config.yaml
n_layer: 10
d_model: 160
n_head: 2
n_kv_head: 1
head_dim: 64
d_mlp: 320
vocab_size: 3310
activation: "swiglu"
norm: "rmsnorm"
norm_place: "pre"
norm_eps: 1e-06
positions: "rope"
rope_base: 10000.0
rope_fraction: 1.0
qk_norm: true
attn_scale: 0.125
bias: "none"
tie_embeddings: false
parallel_block: false
init: "orth"
init_std_qkv: 0.0481
init_std_o: 0.0597
init_std_up: 0.0689
init_std_down: 0.0689
optimizer: "muon_hyperball"
lr: 0.0068
beta1: 0.95
weight_decay: 0.0
lr_head: 0.00443
grad_clip: 1.0
warmup_steps: 0
schedule: "wsd"
decay_fraction: 1.0
decay_shape: "sqrt"
final_lr_fraction: 0.1
batch_tokens: 16384
seq_len: 1024
doc_mask: true
train_tokens: 142400000
steps: 8692
dataset: "wikipedia_en"
Each number is 128 + 32 x the weight over the matrix's rms, rounded and kept within 0 to 255. Layers, rows and columns count from 0.

# layer 4 MLP down (transposed), 320x160, rms 0.0689, rows 234-247, columns 64-95
[[125 144 147 148  73  79 141 110  68 136 154 119 126 114 149 165 137 142  84 119 105  88 117 146 188 129 109  55 136 136 133 138]
 [160 142 127  97 127  76 119 127 104 106 122 100 136 178 174 158 120 109  94 103 123  76  82 147 124 140 172 144 142 160 175 144]
 [113 177 172 148 119 144 146 179  70 165 109 131 122 130 107 109 102  88 129 132 145  95 101  96  99 108  57 155  86 144 123 156]
 [118 111 124 141  75 170 100 143 114 128 158 106 119 179  89 113 174  93  94 163  83 139 115  73 104 120 134 166 116 174 116 102]
 [119 132 176 119 182 141 125 112 100  81 155 165  97 133 143 137 143 110 101  95 120 120 170 107 145 111 110 127  69 118 134  98]
 [ 95 103  80 170 142 130 156 148 134 149 111 172 146 157 106 192 151 176 146 102  57 107 140 164 100  91  82 192 168 128 178 170]
 [145 109 122 138  79 150 191 129 135 171 157 105 137 190  79  44 129 114 117 151  87 177  97 151 110 132 142 130  76 165  95 164]
 [106 142 127  83 182 106 117 127 179 140 113 104 181 114 224 131 162 115 188  95 120 104 172 137 102 108 121 117 143  88 181 134]
 [129  98 119 116 177 126 118  88  59  93 128 170 113  86  80 103 184  92 115 172 156  98 110 152 108 121 150 133 156 152 108 104]
 [135 135 160 152 133 163 130 137 159 130 160 140 135 119 126 159 124 134 125  87 117  92 134 185 127 132 143  72  84 110 158 107]
 [122  71  95 124 139 114 106 139  77 113 116 100 152 156 176 143  39 132 114 131 125 120 138 154 187 129 139 117 110 156 178 148]
 [ 89 176 130 147 131 130 121 137 142 121 107 101 111 144 165 145 113 195 148 125 190 108 177 178  99 178 151 114 185 134 114  80]
 [ 66 139 131  96  85 139 127 206  74 129 167  99 122 133 175 139 118 121  78  78 155 130 113 162 143  83 105 125  79 169 109 139]
 [122 126 172 184 113 110 156 126 131 130 142 128 167 126 109 102 160 133 132 176 178 122 135 108  60 131 163 142 142 170 140 113]]
# layer 4 MLP gate, 320x160, rms 0.069, rows 235-247, columns 64-95
[[159 156 121 116 114 145 179 128  83 117 183 143 106 135 119 179 127  74  88 141 141 170  78 122 142 124 108 179 132 149 184 135]
 [147 111 122 138 115 145  98  72 107  85  57 165 144 175 108 179 133  95 159 153 143 135 107  83 136 163  97 146 106 110 129 141]
 [131 122  89  74 111 189 166 115  96 146  53 107 125 146 160 148 113 114 133  92 163 127 111  70  42 161  75 125 126 141 129 133]
 [120 151  82 145 142 103 155  87 173 168  86 145 165  77 111 120 108 121 173  62 138 154 103 150 129 117 138 193 144  99  90 144]
 [168 145 108 133  86 141 146 167 146 103  99 139 188 145  93 137 168 101 123 114  78 132 145 123  77 111 121 130  90 129 144 106]
 [160 143  77  68 165 127 126 117 117 121 125  95 112 171 157 121  93 161 136 133 141 116  91 157 117 170 138  67 143 171  91  90]
 [ 97 151 106 165  68 146 166 106 107  97  88 104 141 105 172  86 148 123  90 152 153  93 108 132 103 162 149  88 137  83  92 103]
 [168  78 106  93  59 136 102 125 151 142  95 118 159 118  73 160 103 129 101 101 157 134 138 152  96 168 105 137  94 126 125 115]
 [132 176 134 112 150 121 162 143 147 123 128 130 205 124  63 162  93 138 188  86 106 134 146 160 125  86  84 139 121 106 165 150]
 [147 121 138 102 118 147 129 193 122 149 178  76 121 141 138 124 146 144  81 127 118 152 121 161 176 113 127 113  76 154 124 144]
 [136 119 146 116 124 135 143 134  71 134 122  92 121 125  61 137 164 164  83  69  91 117 178 125 126 109 163 109 153  71 126 100]
 [118 173 158 127  91 143 138 130 132 105 112  95 153 105 146  84 171 109 149 133 190 139 133  97  75 106 103 133 105 137 156 137]
 [122 141 114 189 152 132  99 189 104 122 104 102 142 159 112 120 153 112 110 144 109  90 103  79 158 115 129 121 151  86 198 111]]
# layer 4 MLP up, 320x160, rms 0.0688, rows 235-247, columns 64-95
[[183 121 202  87 126 108 157  97 164 113 137  74 129 114 152 123 168 147 107 121 122 120 150  91 121 119 114 140 140 138 122 147]
 [ 85 118 164 132 100 150 130 131  87 160  80  83 141 115  82 174 109 123 114 115 105  98  59  76  80 132 114 125 173  65  99 114]
 [ 92 135 150  93 114 136  73 141 133  61 182 131 104 121  65 189 171 126 130 189 137 113 125 163 134  92  86  86  98 198 189 142]
 [158 124  87 152 114  84 115 121 102 147 152 119 149 130 133 137  90 131 131 112 117 163 144 173  58  95 136 132 103  99  36 160]
 [118 115 114 147 217  61  98 124 197 134 134  83 152 162 172 115 146 187 102 113  71 145 154 119 110 127 123  99  85 113 162  81]
 [147 142  73 167 142 158 133 148 100 146 187 123 143 123  93 133 139  82 128 159 143 113  76 157 104  88 153  89 154 121 152 134]
 [115 132 128 105  67  93 164 174 170  64 122 159  58 144 167 106 119 139 127 128  98 105 175 128  81 113 151 140  92  65 152 125]
 [ 90 132  76 144 177 123 121  96  21  99 150 141 128  87  74  72 167 116 139 167 151 126 139  62 101  88 178 141 176 103 169  92]
 [144 134 137 135  85 165  86 124 146 169 130  90  81 146 138 110 186 140 138 131  95 165 163 131 146 102 124 128 107 130 130 177]
 [187  83 102 105 139  70 104  85 109 103  97 159 164  85  84 122  85  85 140 100 157 130 129 102 126 144 141 160 179 103 105 145]
 [ 80 160 167 168 142 143  60  86 134 150 171 153 130 141 139 156 193 145 132 138 146 124  97 122 100 141 121  80 153 157  91 132]
 [ 79 100 134 151 127 179 176 180 182 131 137 107  47  97 120 206  85 132 119 123 113 132 172 112 174 127 156 143  82  86 102  93]
 [170  87 114 141 172 124 139 167 138 185 102 132  35 153 124 133 102 113 109  84 147 181 154 150 122 131 125 102 124 133 114 107]]